{"num_hidden_layers": 14, "head_dim": 32, "hidden_act": "tanh_gelu", "norm_eps": 1e-06, "positions": "learned", "init_std_qkv": 0.0357, "init_std_up": 0.0357, "schedule": "wsd"}
Each number is 128 + 24 x the weight over its row's rms, rounded and kept within 0 to 255. Layers, rows and columns count from 0. Numbers have three digits each. The size before them is the row's rms in percent of the matrix's.

# layer 6 attention output (transposed), 256x256, rms 0.114, rows 213-235, columns 128-255
093:168109158089131085130091095186116149120103127122118098140144118134119127164162088184045124140089117110111097133103135129147093140154133088122143121123101138141193165119103100097129129153071161114117128186127098120106067111138144098128123121131134114101138139130133125124150107115113091143186131138137148121137117167150144139133141139138113170129125128162138138120126128166158141125108
101:111159155121096083130173165121177088151159141102103143127142118100120156099096148101113142128145145102088119115073116145126118092139118100137110137122136159107129150198127174142142133160137095130129115138147175082141162133127102112154153160135167122092128145176124117113135152154118128139134139144152122120150149169131122140146157141120089136150152096150113125132096142119125140134147
098:116119122148149110122110147149111158105149146125145128082167121128152097098126104109101143141148129171161148123115080116133114170125146146144099111134149141121131127158113106123136128146132136142147138163149134137156102100140110157167079087134131161127132137130139084078126093134149117120118113142157104106182120074116115094124157111161160115121135161133150108140110137086059116171137
095:136085166117111149157085109147144108110131101097099149129114173133080093100083122098142109120137113147117122143131134156126146165113112111118139107129130137155145082110126158101082133166123125142150143138086147171143117103114130137158114134131111152169168137099137112149117129097138094167131104133133150169118135107095161097113102164126168127133106167098127125121135141142130173148149
102:096130166116069128165158143116091139128118088105149131140153110126121077118146120137129117113152139131103118124126125137144146123098160102171135117089087096109114097146152126135133141153155108142102166164126112134128133151149096094110142118096114134105103085155082141167129160146145081141132122084138106161124168141158158134145134143141163124102123127150155113116149144131066075124147
097:074104121170164078118094112119133127165111135115110105136130104113210162125105142110139165140118109083110128137111127118157117118137124119129120115127121104120163144117126127131171095133118144128158149122111093089127102115134119106168109080139128078112161123170137130165138149117158167146144077129133130146103164135105119137121154131142147156117152128159139130133127124090114111142126
096:156121118121081077123147123134119121134132163148137133134109109152168134125139119140146159105128121116126104128099102130146100066150174125096118160134102153141090128162127119159142151145138126164156163095134115133103144130071104130168173131099140149115147147128112135145118134117104117150144120148195175118135135124116103126142125178141135087103159161122136146150148093086119154134106
091:137134139163144112160110099106083125133127099089107134137116173109140133102139125145130111134145143111141094141112125107148118141155140138105173163189120183106090115067113164124162146108110115126121080123110085140176125177120112146112151172101116154094128147118122103148157100141164090094091144116132082165119101136067140137116128055135171134080107112115122116147122131088097132150073
096:110122122126153118095130112169132126105132128129140147124142141151139149140108120141111138103145128144099190118131109146127067168164164133122133144129145116125091156111093107126122140120145135159140126084116176119099129102120134142134168110112123101118116094134086113144142084121175092136125122106118170146100140179111149115101116093136115116133158107113111171127169093155086139151135
098:101084102094148162139137122128118102101129164107097144118102158102149118082086161156123104155121143096102146145127163109138142099141129135107139139110110136120150168111120157148196095153108154114123159126107146120145164119118155155118096140153138132144124153122116099139101098156100095150119158119111142134144083125149133120126111114123147167180104137109139172100147164135153106132144
093:126107134172119156112126151095095093128159116150132104142088124074168130110136122159132113153138116145195137118110132085153129136129150110139094144166097134129111140100105121142148137108104135124129140135142142140128119170154155164142110114122104117129123123150162148127116136157148143080111122133099158145151150098089142104133134138098179127164138147132112135153171156085101130107137
098:164108124142107151149138135148098114113136129125108076124147112138096152133087173172111155125136123113099162132105163121104152163121103149142139149135141129152165167126100115123131078121175115150090155088104145169090138118110142151096106078171136090105141179141101143150120143123121155123122111131099133172132154138142146131089117161125148160135157125154105140090153137126131132101093
099:096134108152094117087105117164092114128145145123107113147143157148122123091135144108152107103131149114113119122110121142093088137103148129159163167133124095128142159112158082111099119152109092169113083124123095175135161149135120146160166125099120155169149097142095108148109106116134125116133132154150152152101132089136146128119155090128112104157147129123144134161098151117128138136109
099:087100121167083134114135130116124156151112097142082151125153112104142107061121166120105124126108112106141137130116155101080108118178106166174151132086126131142086126127108109121132156123112109143153129119118127122127137169143147132165154097125128116141138116110152149154112177152145162128096158115116179172100102114085163109147128105150100174123135140107122132086102117102189095126076
100:158149131117126107095142092143124137104100147128145153170148127124134120148118069068121113131122099135143072175133145144149102120167136120128153087116121125119093175113091141105121115142138111104114067109108138134109084098120177118135123114156127111172180160128125101130088070127134125148146098140130061103104144123150134174130106138141161143126177154131142108131136093157090107106123
104:130149140150147168138130134123142116131135115139118131143122181139132156121102130133124145103116136169118096104120093150132070120171100153142127138139142157163130123096091139090130111126116089118108112143136116085187102100154113142142122111095116154135122091121109090172136154116142151133108133151119087113107121148170125137123136155141140158121100113110122119171139107065127088173094
091:144111127111130161132180127133128133104089115140167157181148129122148114132092135112141113113113086128113137140139136138139106118143166162111124132155106137142152155145129053113095105168121117150138093154121118123100126102146094108098157109118094090089155133140149115102154082151146131131121121131129170180119094121194106114123137124082146133129107129142136142164106118128106164056134
091:128116119120133132125135129126097150156159138123153131132135109121195148139124137149152105106162154145117119145145118129106116135165107125114157102132132119179182146105131064141140126105115093158115132113133121097133106129125191143135092156129155112132112178082140082119125111107152178155079096145098201117114110113103083136189152159133139102126107155144126085112089127086111106144122
108:110124128129114135135100168106134164163122127133123133133096144129161170102130144109138124133163095100107130139117181145111117126097125103150114113136121103102103121062120200150108144151096151091143112121128154130119150134132116129099113124123148106120136171111178116137122150159145117097126159115137082133139125087149176120103103180108110159131140084162121133110118141096106091142122
089:130075149086168145145165140124139113132093110179127141144149145114097077137116120123124132086142113136131124130128142132172130165149125166137122139128152087111147089103161080147227131111096132164104183145146133140118179140149126089125108137111148091103125085150111105177090109109150147108129133150135217113133128144127130100173113093091134127117099102163142139136120105179150116150156
100:148138160107139144104147128148108133125131126109129123120121157120100119109163149116100133167100158113111145140147113126094108116142136157145109129127158120131151145111116093123149112195134129100133086129116118164092133085166121109104151099159126112119182172139144108105132156107133110146099150125168127090176136155119124139079099157130139108111102123115147135136127106113125097161112
100:168056119120123106136123153143115168122132149147120089130097101109088137126132149134119139126139123132125169138162115137118147164154163116132148171147172065100117145098163111121137131116086167070147099124078139113144115147151103126149106105131170113122131146137108145125107128164149118103145153129139114118127139145105125159141126110099106091108165131091109128133144133119131142098094
101:121093110116126127148103157090154128149132126126129133127109097117098139112130147138132140152082080174106140146094155109139155172120094166142132135123125142126107102136118182141106127115112128139092122132108135109103127128117121145091123116159148081130141157150120167118130134113154163109163139145127106114122156160152130103124141145093172134109112127173136154120109153129123119131116
# layer 6 attention value, 256x256, rms 0.068, rows 214-235, columns 128-255
099:168134105112138122096146094123135110108137128143141092155156143111126164149125097111134115139116128185136147095174144049140135123131138104179163136117102127148114082120108116116117132193150122129121120107148128105142097112146196151084109109132135135138127129145143175136107126145128131103108156118133124136110125111111107156123144125130198146111076102117163104126124163132102112113106
099:130122127108112129128165156123187115121093124162115094141145172138070117121129146148129142111110164102111113151125112115134125073130100120118092091095154095104139135183128155092120125196099118086126127137118095138115123137150147151110153140132127085149127113077107137131142102169143122132113129088114130142100137151123108147149153149165090141131133099158182161094123156165136127074147
096:171135088148132083083128153172149135116148136132156068136132131080172141128171113164124134155152116099132112159094127146135125112105121160135135135133102108119170154115083102121168134110124131123137132099121104051135161123123112127155146110141156117120143136120116140144171136122102174077072138122120120118116067162180128111128093126123127117122160128124093148141146110121119136090142
100:130085146146175143100091107148104113158182137109116124113117127142156114117133118060117121103148128131161180153127130083115141131122111122141111167131180122141137171150168079102129136111092115149123115095142130111149113133113125141129183123160072149113118120147125099105123141159142146077131153148162117158116135142099166154116121104136124135134108137123110127127154074126155164123145
092:133114107144130140094122112114152180101137085131119154129092143101055134123175111150104100126142155140124159120176141151137104141118147124132129169127108156089121154135164139153122111132157069116166076140147115178111114104100114116100137155169098111064107124104111150107137102122099080160143111156109138142133147161117142144135110107091132102124124155164102117153105154156122147119131
102:115130130176129140135123103148116162111127163102123097157157176107132154144144102132162098134129140139086142165144116105104132123090111114140121137126124086129122087150134117099163123085129134078096119133130133154138124154165153145142087091141124108111109109142161140107082149170117137146119155088118168150145117131155124111110153067138097145125117137120155140092119133113118122148152
091:092177095134157141116146146113146094142117119121165087092169093160111079097145145118129142128098114168107149113085112157089157149155116101120151103130127083112204123157104124137096139141123140137155155128151138121116153110147137096155119087132114083116096115183094140139103184134121119114113095107166131122101160111147128134170156141132121127107125082117150119127157124134129121126127
097:121121139115121137144141144130105119132148126156166093159119128119122085134105106147091100102115121126118113138123147136110156167152126141124131144106106118119100096167128121133186090160139135093127130087126117173177155149126143110122149131141110164159123179117156145082135125140074171159171134169125129157158135086163138134140111133129114078130125138138161127150098127141132144121115
102:128130113139105082092164161151126135141162128125172103135116152086117168128107114093121149093140118149122116118130125150134122147141100117080123128138135111144133125153151106049112155163135144091150156139140161107095145149106139113157113085074137142140140161135109141103200136079130146161179102148128113090100164120087127140128150132137109080141102124156074086155086093081119101136122
094:129153137095102125147105125102118128134091090128111111076153098135133088077137130153098159123105152073071144110127130172129153116115108122086140128078120150085132134114156119079149121103132150142149145143082155122134144100099115150150136165118101145134127069139096108114163099126096140139141173154107138094108120126139112144092124141164081113100127136130138141175119154145090152131122
095:127173101091089070140125120108147114138159143102150148085099142093164131120141094134130092137097141162137096129128127138116141114116143139133109129134069132140113149130126138104163121130130126116116106146132170053180155137144113071134143171130127137128088136104136122141124119127180072113103115105155130101164061142127120134158124117158146099170132143114111110156101106104158105123136
102:145143154073078159138112158095153123139094124106124118138101106141122123135115202110130145182120116156139154082157097112164162132122102109100116118138131174141136127103122131132177148129157148109154132138099156126112127126135136159092111116096131092092119133117154145110123117153139157128123112109137101165147124101163174114140149125124105150136119140115127146074158130141120115109148
101:126141121114144169113115160110136127102130120078154098163115117143125156157121082112133101159158121150117081119171133136152129162122125082133121137196125169161118138135155145123149135153118123097101160117127160142129160120140132132141072169131141150108129099145113125091177126142099106109164139135140094137110128158176107150122150111127168099134140095182129117122148123144137139143124
099:129132118159117115130130135151130150139097125142138181138108124201145097136138144128153151101131145116132176159119081133100172153134114113118168156134118114136156129101137145145155128115154137160131158142119089137124111147123091138101119131070122123086110106139166145140166124126139145097146123069094101124102159140119134058113111130147172084130095123151115169095127152133144120145112
102:148151147117118129111159156141114104121123162104118170145153109107129107152167105091101124162142100127149131106128168154097147172118136137104108120162145112109106109131166147200141122110116152126129143187129154135115103096140120080128125159137108109093086121148146134109105112156132110137149124102140123125112153101106089118152088111135147125129123142123136127101098150122086151117149
094:081092177160093112110128113113096144129142143089082159132080142133174145153145127167149138187153130132111087159147113140098116117124094096106139153141161137112086099099157114154158104114111103108114142138141147148138082109097125135144082109148154179153118154110147088134114163083158107119096091097112154116125143097142120083159142145139134118129113144128118180114137157136146147149160
090:128129113141116121101133157115184109035121173126102142101172105135168113105096137105084096122084132139141113164083102114132110115113161153126127175136111086120068138116103132101138078136143156153104145121121134129134162114123128127100128104108125172123114095139137140138114116150129135142148135156134137121113119101112165098136107131156161157120129108128118095124183118130115144130147
110:135124127123198138134131103136093123104132147100119134129140145154105084132149126137094151140126121125097132096123086134115152128131111124111101136133104120135143148171114136157113132075139128113148111141123107097182131140118123142168115161167132148076121101114112166141158110137110118148107165143123119121139119128137148143153120140115128119136137134140181118125125144126116088169149
089:100102158129087106163131096117106121128133151115119127111091085083107163160150093127138093151105126143117098091092119134113120115182108117095186139158131189104151163104131138115086122150115129106121122171100120111081115138096170146145132125125115101161099111140086091095132137175093108135099100114093146173119112133129095116126149113130144131151095169104153135160123157123118143101155
100:084157136090112113108147122129109085115100147135145112109172084150146135113155118101096155127184095143118117126137112146112168147104088116115134137113138129123152152155148120151141123093155142125101160143116131151148134142142112137126164130105121163194108147151140101146144156106117109098126146103113124179127126130151131095171147125123074077129113109110139140110135135108106084120164
096:135129138148122113112098135101153137127151112123100147118191176122136148114104088108157098167081150164094117124109148142147114064096135117090103126094104127096157140162138143119175121166121093107137143172154125081129144095121139125103175140106114155153116149107091132122196117110137160142131102128105162134128112138120132155104120123093121131137112162122145130170121154140141122178109
098:176122133117151100121141126135128101176147119081109148145175153145126066127118078127135156096087124102105132122116125179142135130088156169134088140157113107109135122145114120126141117145122139083108105146142110121136114101171141119169125100129121182133147131153111130165167136127150126113101099125135137140118077075081097120101152103162120115156114144120099135121114083114111127090147
# layer 6 attention query, 256x256, rms 0.0843, rows 224-255, columns 128-255
092:135121115117115136138115107137115121121096116145138132125161157071161161145127105142114092146095103105125113120155178159075154109139120123078129144120151143123114148088068146099147107146102103159122122158113177110114130164147110135149113131100117144122176114105125146158099115153105132130117114135108171160127109104142120122124156141088149130078114116168173099127118073129130156168105
091:190130143110155109110146181086090183114117072137161132145154147107157134161126094052130112105144123109114123140129092120123088136130119138132143142136120094111144141115128180144124136106171126118161130164123112141144096124107134151096136111103136096150089089134166109161135120109101127105123132138129166116115105147132111114135098133158159142110160138135158109125154159116138143119153
095:118105089128135127128131147155124142128110148159137109138107081111162130116083123124104197100069139114134120098149105169143132137123102133148156138131147089114089150138174130136120118119100102123135158108122130114119125153092069090123110085152096157126133117107176072090139147148126116095156135134100095143077127140110135128130087111112113107110135127096152134125181155128160126096181
109:124120128153149117154128134092132135114147134121140116140090161135153138105134147117131140137188116151129139121130095172117146132119116085099085126128109112130130114149129132179092165107098123105184126165158139101122105106151152122106094112126147188090168125124131140081144177115161107116139108126142114098125112172130097158076086152105132120129132088131115116152125121119125136143112
086:120134107107155153113160133157110149117123112128165127135166108108155100129102159141186124115139146175102136108166114179161144121171098121093124137102132085129161149158119106126125164132147156126139156152113158109150161133134139121135130115173086147139123125139115111140118100118148135102083142079144111156112117090143144178151155110100093108078116092128104115146172103147054137107139
087:146146118107056149135115116120141106120124160126123142150139112170118118137102100186123100164145106142128102101102111120145110099145109115128158099158134127131171121130142099134136131168130126155131137128096110167093109165115100130110121118097116129161097072090119148116131141152137101150161113175121132125114110113167127150142149156078116146120114138131142148085134176166182102108123
085:142161141126133141106177131137140120106143166133136115116114142146121136099109174147149128123106134132120136129133113134111131180126120141087132149142127144110142103146110136139136141217128166129109139135136137122136109112109106112095110120140118109140124163115144135136094113154104132164159176105093140121126133100129151107122132133121137131145092148126142127098148147091115159158148
098:102167139125167163110102126177114117119127142124150142140143129128107168187167104137125122150126123142128101087120170121124133141100148141116126146132153125156130133123104150116122133143110140163075112108092124161104172145125109125128154141102118133123105127086152176156084121131109135127145153142085128180118113104179135143153126145151124108096109105105121142106122117132124145127127
088:138116088117157162138119111146145179133116118154151076137097139135116102136145161115163105119089103134148111137115160157113135119151091140122124110110105132136127122100086128148126105159174148145095123069141086138158111134121116139093106141133157078073110129140122113098095137100163159171141115107114104122146121111113112122154143149120149133132139148132124134094137165098127135118128
092:158114169132134114132151112146104101126114160143155126163104147117181074084112159135127111129075161103146089089184110182154141099099110149128084098109078100098132096129126162151131102161096105134152123130151110082115186162158122125158140120104146131121116102108113097145102097147113141116125124131139132152161122154171126091131092119111108133126144084125109165115122123149163138098125
097:113115120132147111127190161129067105119142152147163108109103133122097096164189124102099124137107086206132127132165163119124121162098180106101159156121117105135129155130125109087129115107135126154134111142124116159125114113155136132140174171137111143102112111144102146088127135146135087119153159125129187103111157105131094101135121091144168092134154175088116136106120127163120120107146
101:122169135104141130134088127123124110134181139133148151097142131163088160152167102126114174159127131135113140111095163100150157136178107133140161140124153186128122144162119115111120160112159132136122136131071138097099094139143161168127111111123116121137145133155134142121124106174048146084139170093163141149158172131138115140135152107108106147206109155144136114110102092170111124127093
096:146122105128156136132154123097126126112124170151142140103113117116134152147149142148150116145145127126128150145154093143153092104132130122133114085128067090169132177113117088096105145077146159118117111123155137124122134116138146137142062109170116113093145131109108124119147119128172164115156088137111180122090139152137078106130129143076152144146136152086126148121161117152136083115184
105:145122073132117109138099127135119110146091108155102061127150153094113130113155194129132146147153139081057157141139114124144114135132102087095098127147125140148152105116156157109109145091126045124146131118169095124157139124156115117134097113143139136120161090154148121105144166119135116142136152132103111127153081117130145120139091145139131145139123121136087114120126098096143118115136
098:141129109167131154156117154122107126136100131080132140135110127116073145106131142144146120085111136092099111135160182150141103154166108100145119172134145143158120122115103207134089129131108115126118136127106165105096131162140159122084134109096130098101141123141090166132090111142103148135117147124123136164156107132149152138137156094123157073105114095128127120120114158126119153140126
098:152131098148136133130075115075114102121138135125146127168087155102118125138134122144106133119133170070163112152113119113079098134122100115127122132108110133119169128143123131152115161098146129098111109159124123105144128101144125141101099130134131164147135127153103115162122166126155134115121099157132157118141189120099132130132143131164114135182151117114151104131109074150097149156144
098:088152168092124128120122118089133118135149148116124125131122107166111127156105075153126118123148143166146121108125131143174083107111115127120121114166073127144126133132092091113130136143117119130094132170127141159166113113110138195129134135110112125140195159149109121140096155111109126136142167109105162096128149152131143163154140096142113170123106172076148134145137114133112090117109
092:140138129101096127149085155161088111130132106077177135125127156134137154141079100108123121110101174085133116126077137144148130169129134153156119122137155122143154149147133124123070155106127110142108161121136127165124120108092080177117131158153131129133139153157112131127152106123108122102146121153089118128159144101180169133101144102131165168112086130127119183151126090173130098141120
095:076109173102110152088116141133110135108128171153149163101167127137120179129101139106172170125110158153142126150173159102177129101106109154137154132123106129134139108123097153173141116147128140156154106167116140126156137115079103134083117127077118122130128162085128123121143150142148146117106133142121148153149180116096094126117127159070165149155141110101135131109128118104121134102142
091:170092130147124114111142160089121115132162101146104115102113147125133148106194153152148159169118101134097102120075115124119072151138145163135108126169141127132124135157163118172132142118131123148177106150150120144140145095095144097181093112151114117149157117131173131099126124104132113065137165162109124148122089159107132111148097087112141125140190130141107123155080117121136144094113
094:161132070099163116103102143118085116139095144145106134137136146125149118128124156121136096149137100089094146103134126122126167099137110143149076104111130095129122143107144154157118136110110137138123116122133099123151127124111169111133114141150131191124095179104117131166123084101140137126096164118195125095129113124116136093093140098151142162145165135177149139172158135172164121122130
095:116126144133157080187136145124120121133153122165138115132080175100108151116109140113142142106119121165098163104143141118135160106120117157119158159130120108170139112095135101126165143147137123108137149116153086125119140102101138130160126169120098139146186163112119135136141145148121154146071104117134153125186120136175145147109117143090117110136134143110134127140114138159094124093076
094:162157116137143152116137116201124153119172134099087086148116122165140149160108131084138135117096151152084122101131097116143129145145120091139134131123084129132108178146151184109172175119129164118163125122153110133125136140129142102091096127106107129131134149132149147118122138155113111171110121128100098095135138096132158170094122111156099136094152115109137122152136144120122154146104
091:128112102075132155139149117152148129147108118135132144165115159121074127093104138121106114116122102100158118142126102134169131157148128193122107130098137145134153147113112127129137130172109136120153129158183126084135102116168137134117130141124120151150134103150117191107108107126101147130125125117084095120134170127073173119145104122146141160102080127112078113125139144093132163132100
101:155165155166093120093106179153123114081092172165075134145104171125132139139095107093130143119149140150133138117117135084113083152127092154158148164165120130123097134089129159113095140137135104137157160128164109170132156173118124122149152183149176147102122080117101110088129126115082139145137132146111057157122120080119142133149096160155104094123129132143142123127127124119127135139153
092:136109132111112171151078091163103128158114144140150112129133142109121114144142130113116137179154124124096136115152150073133113156100150152103138118135135113120121136168139137128191129153134135074109110130119094168122076113128114144105095116115133135118129124136143076108120093162123111122175121101123119158120147157152152118137105147143100127132095070128076100117121126157108132151118
093:067162125130137106112135133091196150143168129166150134133134071100177129130119168113114108140135133123130133122126153147101132148108075103114126131139170093144137096132135122109083104112082142112152115129177152118133108133127132134105117082122110133151130155137141142132106135146091102145081174108168159128124130125138105066117103126133091119076174118136146110153161113133134164089153
098:116164145103136113155111144103154147138085109148121109138126138113150102120098128098100131132149102075115132123146139151114125109162141100111086106128121126077150124122153162166154083126129137087156143134162141109167090187131171129114113106106148125117139147155133156087123145119140137153157180150146105117147123136110152125114109121123077127107146082181098139120175132148123143147149
091:146168149118095108140115160139085141123127141138138149105119125105104151104112140093100142111145152134099108096143120146161126115146145098143117124131142167145132136133106104154119140122158151121127138133130087115168094085152087140081108101137158119114126165122155128155126102186152129131112139117132158161143118134137121146136131152142152118138128154141104081095111165120106068119134
093:139083092149145070125071151126155115069150119134108059140163132110143117118074137111083143144154146103110087124105112117101137109194116119155103133081109180109158145102072156137129112093126125073135122145140107090131157132135108136129113115138149126155150128116147137105142129084104139147126153147136117094115129136159124130138139117107124135163090132139131164137098109166134094161153
098:120164146137126094117104093141103181142116130117114148128127108127133142140098085157121131100148090147120088132131172144173116157099127146117147101139146140147155126108063134114149106117139170141096091120100122134110147082111104131111123120108116174152111113144087137149102052115146094142117125112101161132119152121124114142135151085152109136196139128112130153134146122111094118119115
096:124122123152142152137145102201104121123144180118132154113126112102089107156121155096142140128127134157130141145115115094118115184134115129088180121167163159123127114131105116137159139145132131139067117106128116159161111145168113148142146127109163150105117166102150152147143147131143121107124152179100112135130148110121142126094148124108156181084119123127163112119111119086116124122129
# layer 6 attention key, 256x256, rms 0.0837, rows 224-255, columns 128-255
091:146146151135158163122138120140137146110142144101116148161120156123099145146148142091112100127128140159132089090180125130122162121111156125128079125098122141121138108132107179120141135133149124157117162156137101140186140127102168143090124125101143139120125104143076132128157099143123105108084141097119156156156095129184109077137142137145126115141115122151155168100123162090097092140140
088:132106115107159127137148119115159105160099111141133130138136116134135132117125101194158128123128130124110109118138157121132098123099108107150164111088134151094151144102091109127160100136145155155145146134114127132138114116103084159125160138106112136125117101123121098128136112094125119138101056152141148182118141090124150087131124139091132123121074152133120173116164155113111130134133
091:126074135152130131131097137149170132158162143146134134121114153136107161071138162145112126137104109138073175133136137125151127118120102104156136156101091117155090125101107131155128078126086113155100120131179116098142114117119152102094113138107158142146130088117075113092106121131125153137130130099195119140131124130116147119135102140142128121091086134133132129118148141099156105147117
105:127096128138108158145118076092104099139122131128154109177148130109148096139110188117158104133146135061114159133154111145137129110144107078150106131106094161150104152146130101109129123115175101111160109132130106139115116112104165118125103122166075088145128106124071174150163162134141127126149145169144139090103138133087147142103153102149105117163150124133163132146132104164127114118144
089:129130152126119145152114119157146113120127135129109063123111110153101150112120092149115136182096142104137113135151151118096103156181160142149123109162104107110083116127161171094108107142105178135169143142160101125110105145175113117140079135128126139112148132089145173165139136127164158139112116105123108106171152152106126149158086124082118123105121158160078127135132135145113117089101
088:123112104113092081128130136129111126143178122119162100128104115142150129132102154118139127099119166114152159123127092143101126132149081094112123148138105118081113134136074162151118123129169142146137138125155131113129131204178164139130127111116123101112145105159138097114113089111154117109153064105123124141116132138168126108092086134116096135143139143136100066117152109142085121159147
086:144124132157132162123136110135099136114107110150160166145183139137113137100128141080105128138146121146136129141142145141111112145123124127170103139135151123167152122166143104153112118152149144155137117111150102079170094120146185122153160127081126128094101128150138118133118148100138110155178114120124083150119157126125139087136114072129163090109157176193134140130126122131111143123140
088:119158125138143141115113125137160122154156120109122142133142096108132099112099126095094135127097121165154167071143136148147157148104131076146128152163132106091136114139153116134177162133125143105138097103126142140144131151133121138157139132177118148142164105125073114095138112144127166090123155147143085129131141090110112100143116137124113129124141087178125129089134125135102155143140
088:126134105113143108138145127136125183085130165152113143107156119088095165180158166079137152164107155135145129168122093126112138138155090141131126134207140107122129165130118133089128154128099124141139092128132095117157155118116139118162127134129148173158104126142099103129059133148113085105119113112137135091099112164083125106137129097111156117134141122127107117104114154102132132145112
091:093123125119140142113121186169094115094182165116161102140128087067138135175179113102133119099125134118087101145130201141099120093127117114171144101094144110147108142128115169163157074104108132127100125136135140119134135105109139103082128119139118159098116130138127087159110148126075105144110141156148164127122128141100133121136101112136088111106121103161101132104088114136118156172122
094:124114143100142128138133119110159163133132135141118150111100137161165137107162110137118111117151121140139145113096156171137113120091138100099149153138117082125110112156153101100116122130146132085137153134114119163165115094107166173102144107122164094130102103120103110127154125140105156111170142121125135123111179126078128112135113125121124146143148146104102132163069138203134108095124
101:154108142148111122113143108120150130140133105134096183127109142143133128091102107157133155138133133142103119118125132120190084090149163121114109080132113128128112122142128103146115160070117123151156129107148144144112127120180118154108129127188110159125146134093124164109117141152120102109104096123101114078149145158153071140135117130100150111151124157129086143105097161174163132126106
094:078132177126094118111113070112159131070121125149111129098109130124120138118130137129171126142150115153118146196128082163106152121086186118131133125137132145122142135097106128146127119149148067158128129105116137083081115132123132109137160119146141101126124105124119094155115112100169119128129126111123124086122164154133107132104108152093117102159131155143104131132114142113144109152141
094:130087120099104143116097126138128127125171157087104109145164121122126185129091113146123099128144132084117098182082148132119154102125147153146137105133143096166147145156137097135141104128114099153101159166132141156123179120138101151099131134122115129141136152152130161162096122075147159126119139122134172121147133169122108128118110139110110119165159105093151097159163134156149110118124
094:159160111135149156085194099137109165125117128134117106133101173120117128104119146114150134085105151117065126096160097156141106142097111141122094124148144142122119128143138159122111137136147181110131171129125130130153137133154103138110161161106099151119178132133125131130149135116074165103118121124141122076162130142097127132102077125145072108110145105146140141133101087150109115154127
096:083145135122119139110140139129157153104111140120110124182173137135155103131076120137127096136127122164097118140099123125125142130127144113071124103118111105138158151130106122117098140108161156116098112135100126151128176110143083141137115177099147153119142085101094137154117117145150101124138076142126159111056185171150073160133101152143147174122167139130146169144139147128152143152150
093:171116159129113121144166064159108150160159118136109138174155104170130161151140148164162113129086117124150138133106133134120151113131151152122149084143116094142113145108115083139134131110138139158120192109129124142109152140105099092135094138139177105117109107087162143160116100160122161130172118160101117173118138115141145079126139140138141124113120130132125132099138132131138129128107
088:131108120071120108101125095098166116140130095098125076131145134128136140123139094134167131126143126167142123123145107097149118121090100154124130161139130183146072132122183101133137142129146154171125203119096139134115162166132087097143134157157115138129133109155173138118142130158158121097133139127147095167127143128143096156133168113097146118144192173157156143122135149116135107114141
095:129131149130147136068156187149150136098142133154161133166177118111150104160131097151154137177127115152132128110162117115117170111107128155120120134165153065142112134121167078102143138161130098121110189103142091131149127115130077163158129113089141131114131127155142123193158107122107092125123124148100136087120107075146074148109164099144131131110095114145109104098094107131141128128106
092:156059137102163136109113151123113123145111096131122100120153127108130143121109145127125195159127117105092160154093145076126139127157159144099123100066137108136144130114117121110131104166126131091147109102088132140116147127144170126090166118142114110145150185102146131096127165127129113108129145149150144153123127167142101109171145115134136132142133110149126125173110118144150103144123
096:161130109133120144094111133145083145091160120091127129168121104161096140135103099081134117114117142166113117073136091124172112121076156139110100125128121157129142158111113171132110130161104172107117129123109108122109114098078121087106119169121126165105096128130112119136150152139163094115110113136136180158117143169118138113113133154120127140170125107134141106162105126132156106144150
093:145134120113158150173122107095145139143094178155095108147160121116145086118111139119117133120108099140138132127117121134090103110136166160134151099111137104110131133127106127124116130128206117112137140091114116084101083106113169114133135078135142105112159130122129115162159179076141147123132109098147158117095091163139089120111104130136149134158095084083122123131148119149193134105137
091:097140128101133139118127090158096091163114126128126177104142121115090176112095126127150148122156119152146165127166103105178117135119119115132121144124127156123112117147111157122135116137076140161109152119147145098154126119138099163123169118119112106159114149124087156169125168124101125124102151169089123093157164131146174162103139118054142108135105122124145129136144077099169129171095
089:093139143159096158126153133139096104110141111105079124130169138113128130147118128124125118131129180137150108144149124091152167114167125152125134128152116133146132147131123120143164177140145097088166166109075121100107136098144150140163111098110129153126145098137096135111151163125113152152145125113113142138151105134171131086077106104131105156121168118098103145102070079091052108133081
101:096148110094140095147115150150168156096160133100105137131148132088154140086093148146141161152128163138124141118137114121146120103117126164165130177109120125116133106142141169117146121124137142136180077142094147071129139152102124101103138131114095133133142165152139144135147098154105162121114148155137127105141116106138151128159154156075145091132129128122118125158150092162121135158127
089:097098183136133117096189165098106147107131119156076131180127145091121122105112130134135120136131118098136131118109136128112128094119138081117142143131106128182192132191139103152126118130115130156111121153137135116103144107179099123167128125128106123130160133142130120141121096127134115138134168087098159146158183129144120122114104109104146098107072109105133142176137099138152138137115
093:146130138125132115100098133133154122122104150159138152159113058125168137078132142142106131129113121127162101186164148103129131089124149135148099135091140095153102117145131146122110101095137068109132070103125131149118105121082132145134117085120123159130134186123125134230159152099127117122113110107108072136124112116132140134074119140141092119087095127181139183117143140139118150107144
093:157107076094086135134069123127114150159129131109108113164143106129153121113114106116111108134132126157110110138172093138120148123187104115116123138144103146127155101104112156134156140095092167106119082179096091107105136112152173184127118110118123149116146154121133129148126169126165146116122143158131150122143165133134135083107117079109143126089111081161112166127104121125125178158078
089:110110125157087142138135140159161154162126136137162153139135128149134067099166079155130127178123119152103155125127131132118183111123111091084122096163127134140137179128137055100072126131112142151118110136126132112091115137127176144122089131094108168124133139135093118173117156100106098151118101114198146119108136130140083111158125072090139146132125144106112148116150121117114149154098
090:142164164088097094123104105123133089145113125132112112167139127135106112118128098095098187118144146086178149111117108118124121131088136131124113118119102120142142102122082157129120145086121115136156135147116164121146159073128129143137129180120142148162120138158148114123139108110128091131134098145152153115123083172150136142153124151126117116122133149073131161111115170126155138129122
087:159139130121088125124164109124156138128105095125107150118167143148082138148133148140156117115169135153131139111126154122130134158114143104090123118145123098101091092131104119060089165107088161172142173154140146111139127097131152133128114153149135088149118138122145098143129109127110121150172106060081127124115132111189160134139126144149094138121128120147145107137125119093111172141121
093:116122102076085129111141144144128131088134055125119107119147132116148185096140147104119072156144152141156102111107138091087111133094155106126160137161127157144122146103173099124146155132094095099099135125145126085148105107124125161111121135114166126144157122144124155116119130153126187126079101096155104134138149134083125165153152137115153172133092183082114099134123148130070147114138